{"num_hidden_layers": 16, "hidden_size": 96, "num_attention_heads": 3, "num_key_value_heads": 3, "head_dim": 32, "intermediate_size": 384, "vocab_size": 4713, "hidden_act": "swiglu", "norm": "layernorm", "norm_place": "pre", "norm_eps": 1e-05, "positions": "rope", "rope_theta": 12000.0, "rope_fraction": 0.5, "qk_norm": false, "attn_scale": 0.177, "bias": "none", "tie_word_embeddings": true, "parallel_block": true, "extras": ["capped logits"], "init": "uniform", "init_std_qkv": 0.0483, "init_std_o": 0.0, "init_std_up": 0.0483, "init_std_down": 0.0, "optimizer": "adamw", "learning_rate": 0.00235, "beta1": 0.9, "beta2": 0.99, "weight_decay": 0.068, "lr_head": 0.00924, "max_grad_norm": 0.5, "warmup_steps": 542, "schedule": "wsd", "decay_fraction": 1.0, "decay_shape": "sqrt", "final_lr_fraction": 0.1, "batch_tokens": 16384, "max_seq_len": 128, "doc_mask": false, "train_tokens": 156700000, "max_steps": 9565, "dataset": "wikipedia_en"}
Each number is 500 + 50 x the weight over the matrix's rms, rounded and kept within 0 to 999. Layers, rows and columns count from 0. Numbers have three digits each.

# layer 3 attention output (transposed), 96x96, rms 0.0643, rows 49-63, columns 0-95
564561517486527377477497516563490486499439512535514554541477540545529402439506500479596487510459465488486453441494561505556499488548539567496439535521462466465557481544524490469443492454534574507499443531476488548490571434446452503502552461510528542434423547498488492474421547523511521476
559460523486537432492483490488506466505532503412487567555482494446522513514482504494458518499525508595456548488480514499418483510434557475463522491574546511482483540492471595507538451466524481464474481521517487498472472528521491510411543489476498411488460420490555553509627546466563460537
490493510432509504545464475484534557485509515551479464431569460496532539489506526525543459537546435474516514588558493504526522463523553412502502440492485522473551472560497558570464562543421472573459515466469498462531518443519491558502470473465474452539519485464529519460524487448490396481
432503486459448473467588490494503476483485533474532545477489481538519551489466493542452487562472470550581453489505560433514462546537465501539493505483550529497430509519506497466489551484459516474487462460538512489465452473493471534463478474564453527473544518572534540413462580460504523578
486432526426520494422504509448517558468525524526514406500536553535511509498581507530555477512562443516543510562506541508571423548568464479473531511489485504506530502510462451566473478534513489491489480422485476442594426490507483513457500519415435550547528540534479518472496469402534528488
622461408525513574522440487563534527541497548473534471496500529477448511463440457488427485429549454477425500521519487463411506433466550570469477579521475478478529526425455546504543526495390473499568452493535533445443600550518487607504533488474475418506521411551580521497571480543519535531
458443592417475352470556493486521432492540487485470504446539479533599518513468507498514481530553519439542528522509524532540481479502557379488453473474524498490544513461451547465506484525517526496462519516458495566526475509559584479474444525475540405570509507524457570500527504469506439455
516537546461477654487511483572487501510549442495529423502456584511531547580443492450529593551516494495513472552478545485414496545513491410513524459529506446448488462546518593416488542555516486558457492455485495520483487556369452511509471492503508473453468498448505549490581472403461475536
476523494520501494485513413484433496474470568531520494490598504518530496449516511528453471482501517496507479482500510523550449542553445552524462471518466555458512530602479354569497521535430517488492437494485490489507540409559460538459456542462451607499649613575449458477462518451485570475
506543542495494418504467442498465461514453531451492454568524502543508417419491561474490488492588501470449527461463495547545534490523551534490478514564414486486553481525481530486536535547512490509531492542470551521533536524499523445502521482433530438495507553451562467471551472488508467454
476522571483528506502570492484476467548439491478495501501451517542517491450493519460529562554500476517464483500420601513509517541517492514498451488506480415528450424565522531507553505484524541491534478592516456531532499469379511439526495501537507529474492484477523507452461471490510478527
434469501520564573481482446500507482588498484500473505495528481551560495501489527508506484535493497529559520555541469503488511550498521459502551515468568481445491421520491477560449549467499470462536512501538482532535449491545527517448421494516474471519495529469401445486488482582476464422
540469464543541468504460510514500594469509539539498496523509511480410497513498426482498467508484493524525502498477492510517547466516543580542491516514491436457520531545520531540453485515422535502520454429565555453493505532462401469482600476359454551398585433504524475547569466403515543555
511519376546431451530514483566508444424550600464541501445530477525482516489471505589455495545421510503541493484511475450485468465493486580482483472505503537507484544442466499556471583510438470455511458466489506474410501510549506550509550513541431423572578518444552565478569496471468511543
489472547420494511521502511490617526495478476556499508474472492474439498525561553461538432515477494505490472534487439528559509495504515502503512527482537512518477534502559510495482530482451443499484521489483516459501556543501507522533462499492431531452529549491498422398480605520507477463
# layer 3 attention value, 96x96, rms 0.069, rows 50-63, columns 0-95
446528482520522396519556517520533490476464569494436480491519505488493403430554519420479482463493438509546471459474506490475524489462453523449553542491438603509515434579503483462446515504499487592449520535498519474499440495448554481519531583511529562456496535554566520546497502529469479472
403480485562493485523456583549486553538551498503523420513500504440575515465477491433427479462489594524476426455468502502519445501487527540468468433607497512508558482508461478465481525442511526447503560469503518504584501481535515519480457521533504491422469489479481484535573497476575531490
538514477487488459581477521575475533542445461508475504448519432541445500465519453453526499522461519425377493423518517520434501462470508503473444566517480460517526555476544486463565510551483511463513540518507519514493518560475533545502488565529492469547469460506467505467477501564494476535
468509527471499507528509506616502517515508362528484494466510498506539459474518499487466469528448554484564465514560488541520500475533591549563533515476484501483565504492503561493508481490546518478452486522435553511527509529531412479518431442639488472493540499484493548509498485520465496491
535506508519477419533561562485450516512549498496551487476450467531517493512565524498543464503548528436532463528471512580527493557432494452440586446501510562445526439625533500486419564433508423503505599519488548542569494497443430557467480522416517475524525526506550430546581490523520497448
466449476463458491558427479620540489439607476469458475504553496473497476453451540459482422494440486576419483497495504507516515446505542502520506430504489531501520460447496493575520482599506553495507473471520552475530444470501545484449481522515478563470455461501520470551570534562514490531
566525505491570410492461523509420540537513519611528587510452459458560398513456552491563475493522545542511479521474507426456403517499534555550480618592468499513451508527548502543552459533474514550527515450396520527532501473468511530541495455481520540439458537512512482543451465520471495471
470549489545404567579583504545490439557544507476531475503533498540502494488544455575511477504449513427469500430516490525511499460516485510438481456402575503491545561457517535454550437465576440428496464488535554528507528491525432462488409431566470453473547500426473488473407579518557474474
547489535518482548489550501528441491484609557470487541419459469437518499520542486519482455476487581507551488520473481483497438524484491445438554478477559588487503481500477482489517463480572475465525459517501510487496456429550535501516485461453488489523526513456489591536490467535449561511
589535503513513488397403461507472489541506507527515554441508495538420544495499508555488450487472557535472489484490557537421484469495436494559486572502488539541470539524470489581478473522510507521566473519446452538442487515547552575519499474472531526632462534526478571486457527518500541530
486467442431500554504477509505547496556543507454511501431546518488528450596521512420479448522553473556433456480480514517529469489476504554450466408540520551517480533505540480503527486492457526509465469516514486528512578486531534418495483518533475533579497481498528455444511489533513491495
445562517512460454490557588495515550528472486501501544446412497400497472515534529500519506523504512456551498469532489563568547539537483484492518521538483531507525506512510542499480529436540441523522533538481450516474491439438506495566499509507458404410448430517537522475446583454482549465
492414511476468482458564579476456535553532542520507491548511432539499525477502470424553483531469510395478517495453496476542443503495562439415490531545508493486498503481542545451523547508527487503489539526518513437468524577472529445460416612475480495444514536515491491467528512567515419493
524536473464463581532485554519457455449500501463485495551483486516529521537496420527420551490501506492530419479539484495539531537552474514500488508495482418570548488527470479493491503469506559447543576427558545539506534439517506537491472534528475538572501511524483510506492407473509590554
# layer 3 attention query, 96x96, rms 0.101, rows 64-83, columns 0-95
519587483502467520562563559461577526533417534400424548536476549485494527473543486539544503508545387480463504499551510515503476565507495478529460482505480547543542475553519575490416489435535502488516466489471607544477473453573550522435491452518512433535500474481483449457484498464406562439
537518466497453474450516519571490524540545436488495546461519557422529419553582567398475420468553400468499520478504516520487485554540469478499476542513499610554477452574542507449565479428454515491415560426463542521567469537460494485560552447502441514449527594455421510528446536562523546446
490415552521556561534502514518582508519440530519517470481504562514486514465499386501432484509424504517509479533543529496477480428489492493529516512511507514482526475479477484526438479548554509488506476489534435483418520510499468511501513495481516497487478524451558502491550550509482539431
445581523514536539519573481383622563588428397461429510434493619460472470459646386580558503486565441509536477417485547539506530517433502555580456492552490596468482430461598579535415425488560481462486510579598497556393550486593508630417462463477537492423542499445520465447406488532481616438
477437442483443513494447505513427488531591544530435440537483453460519503553440678447466459550459616530459548446502450491545538514500528505451520550417478495576417492477453407481669576558495481506479549467343520525573439521394481395551513482539489577528471505516474561538586447526547442597
558489484496535416561482540513400491414542541548564467511470504574522564515433535465500472528480503443471508614467433468566427492543441464473512446465456493531445484588486468462469567453434557582530494495528495437583526439472495500512476506444461499559430455512529469462561598547563475445
509477439456519410546487501464391450450544484504461459524503479558550543538451616512486429549441590482478502490431516531582486527572459583442522486451465559497480485483501459447531586600549509516470573566448436503581495509466455442531529531523421527522540520471509482489599549550527457513
516513573490530450510536550491521513448464514493576524479456591526538522464500394477482519520455476405499441651513467508500441458474450444551564388529451553500535502558626530486337584477502515481544463569603522449475680405595435570403462552467519381500512468495536455416491565455436588297
476501429478472500500545474517471546400589435511506533466432521444505484490452449506497503547462496528498489505503484502506540498540450435594534563554487483597388600486510388510474545551561537552423487497469454417617467549514552452497535413524461599592470467517487584479498577483469531480
489533525445450501495418555484489510496449512521475443415554500605456411449494504497512496545562539501525461413500554535467507610504566494564521469511438514500555462504428530504491445521545483502503474617465455516487494490570472507545473470501543392571541586524591430429548540488542488482
477491528580534523505503552474473480452519584533518553484455461422546490519547460483512494518502475485546585463566444506582525537484501453473406482471493521571550466542520545507465533440498553465523518441513563537409549426416452521490477453493555580406421526421502508553463418509548521477
526461481566507543526597457539542512520520552447449431528516527486475548501462494464460531464501505592464554584527538387493443471525553502457502495521563506477495523458470599452514510502371516407494402479536578533482465497473482505496540559491583484513439404548496561522478439504433490597
509586468533477414545533489546538430413546562561527498602507433523577483446516549593451587503551490451493528505539481562519506483436492546414425430488480536509485498492564474488496450392526534521483509465458575527477496483442559459436493556458526556428492460479451425578513440501507469539
440463512484458538506468555477463511495479518516427466467544567546521439544484523486531432552502520490502602447468516533525525598443504572504486494535452575460528480560531531412417515472493460473536487477456495502486512435507447504581498479523568479471527534467512407474494511484527547465
564529488485467496575507509568485475503531450473546552501481447497490479529479556530433500450524493482478452461512520446481438510535507483486484539539508369541431560511521462454544455538542537535474507480547518479499495541518586446508547464457486549486501533557458489455475611452510472539
455513457492587428420558475522450471479572496403562539534525453528483426548507551419483553533523511516458512433483516563421480542503510497548482531526441519521448423538533505546511505494444461530496494516443529527529448524487480516455463584431536492529579469526510462427552414444494541506
484459484523558524495572453535530536504556546508486570522482488472514452553528469457520483444436520504525475514543458467492463446506513534534542542543544509523447497496507443432573457467496545462541471438497579504496456424456504479484456543496543605486446455459445559509486471470465471543
497480509506446534429502533496478565512563467475506528488491453481510465563531448457499494488447526540502525470441549487448432494546531454563533616514494489536464533568492425596523503500540474463496473463477478450525477538486461470530503463479515493598454446527496561500565520429489482460
489424505483488503484485530505435530476593491513449489602444444517530540535511501484492466434503515582448495574542522408487490492507445471530488537504509470503420497535477530457476517539457484492564413451528558506531449469441504491469569540509498453552495442574444492530531548470518432565
484503532453429514515467553522509547497453470549537450481549482449462485447472447564461536465508554555541397535548526443518482507496506430558532502499447362555531529494444463530525492487546592483517415518501484537529515489581522519525469478517526475500356506502557564440468529519452485519
# layer 3 attention key, 96x96, rms 0.101, rows 64-82, columns 0-95
504467529522455501489458526509496480507594482474493466600460467582503575551457555498507519465501544468455549516485483504478462513422470517417549489493514470511480495497539560482481481559492492510552522474565521457501519457518537448467518500461520438463465495588497471462523508529483425572
560483521489607452531503486615466397527526592464627497444448458501450490444471550561489521441452415479447446568486424512469527451556498533449453454418533452556405565529503477474482500518475524541558451428523566554543520401513502555435470535472540447553454556535495477518565421535452531487
535489518540464593458455552490513550501538423467502476487523511401488459525539477462466470517551624442562478465448597537499465541440523487595430568544473533414539494496491497560512466467511508495477474534388498489500441565555483412479491463600518512466504476444387490475456565530510526502
543513532446569401514476603586436409390549578507529433497459496447506525484477555445457477386523507468378525532468422402528366534571505507499497568500455524574502508586513494481562496485389502592596485478484549518586467421451527401478457359431483457537426551557466463465574546550418524560
475520498539373619425504444473481514552510393490442553527615437439561488548574479551540503585496565490635442378515578611594588547452465499481481489564525577419630486354427575547479502483580482365404543587437376515447499599524404478478581528526418588417609476420510515514469501504546505497
564535532532520486543483538491494530460481541455560484526472532440507526504518456469470415470487477380480479522467565455516498491551462508571437560519474521441502467564538480543521504511522569509469440459484483458517506516464522453465479366453457556472555502459482416433494619493544453555
542535478485545423519486494554410517465511482497559544517488535414488545523484555521444454525430472461471507592472572460527493444617470509528416587483449449522430559434466427509514600484464532541500490510493498471561505413459518402505493503536438560537606553490461448497479634442516503476
527477572457634406556468542510555496468446607443555515466362554528453478426447471491484477436446445497453568667533422401411466492529540469504492462440448430614398573657615448432514516518437540620597478388554610430567512426555599563452390498485587418585494567597503494487527498430416496400
493486485492411508518453554472490566409539396582426478541555453503571558545530489516540521489581487483543484475521581468536502508514464488457511570533489482505508576509487547516481538477519557568387531438510450465467467567470524493485524418526487541493506493532419426473495565515509496508
506499561488455465430538457442558460503552529516485408459509452504491527519568442485471515467580451601490530528532515435406530453554571537504495555528477591440517508478476555493524392480468469496471462392499527548529426516577510479505483516497561271479440496528563449515526491438492566566
504461434572511550533569491484482578528505450544513526478509485485423457473528522524510462491469555496489561438604366600526545528545509394490512519471391535538543455470537464494472458424535561473518538551548474515362518466421518530501518566464519471496533517455526530483495445596446481520
531476516487466568532526471464442484575533592462474527522467452581512565512411564519530525475425548463468489503408440521472512592471501474473537466503599459533482535416486549524473539571486434450554548510441510480517472482480504510497466520467466511500504466474470621514505384504502467588
505473439563538502543513428521465517540483492513517529480475465474437565506573550499504459439527552530471510386455540502491401512509504499508601539429504445496545463497403449552582502515582468489558460567534513583399550441418537493456620448495438497480516523500542485466498539558482507542
463513476544495492492520463523544464560508513507506469448472488440496460547444450525420381502528474535516567449509480562479549556555558466506470524471488545436554504479559496539469507459502536519516463510495505488519429550557531462523445548513491469449577531477520429501493482449500592492
581476442499482505499554538529502470531496498535517448480546509492528587520526530499488452476502444449457510531432568448518504384478458586505505525530585431459478514515496488518511489499537509503424485431540488488491546502498476487513590429513464534458523541506457451517452539490491490459
452461476507468507515517486531427447445567589472473476561496538451446433533563530383447453523563507480517609494490570412491465524506468530546516505584488553513470479495467506536533530458496530508477504490435462501581509481464549499482518520478444551463546502480474432441489531520593549509
490469494436409540581534481492424503529504491591535528494463455536539446548512575553540471444449517478518528417514431561517508514469505504517506466492495528550424526472513496491514537509550506483520492467529512515474512481455475503479499462434447626453484556476507532462428474556495502489
519472475477486540440527540428471543416513429523473480559492501454517453568474450544498517511551520468512559506514491492546462494475474523494456510584462525473460563475576507513516545453506576487442503450470532489563495548552492520523454416535475534483463498511464546443460494520542550555
552497503561482506497556515515426456539493451532459523487467404499523594477497497518386441527525510402512525436419539517494459533478493458514439504508647490512446536492570529482520530546482520541467501405525486518521525549450500506508477489499470535569466468546452511495495433482567489579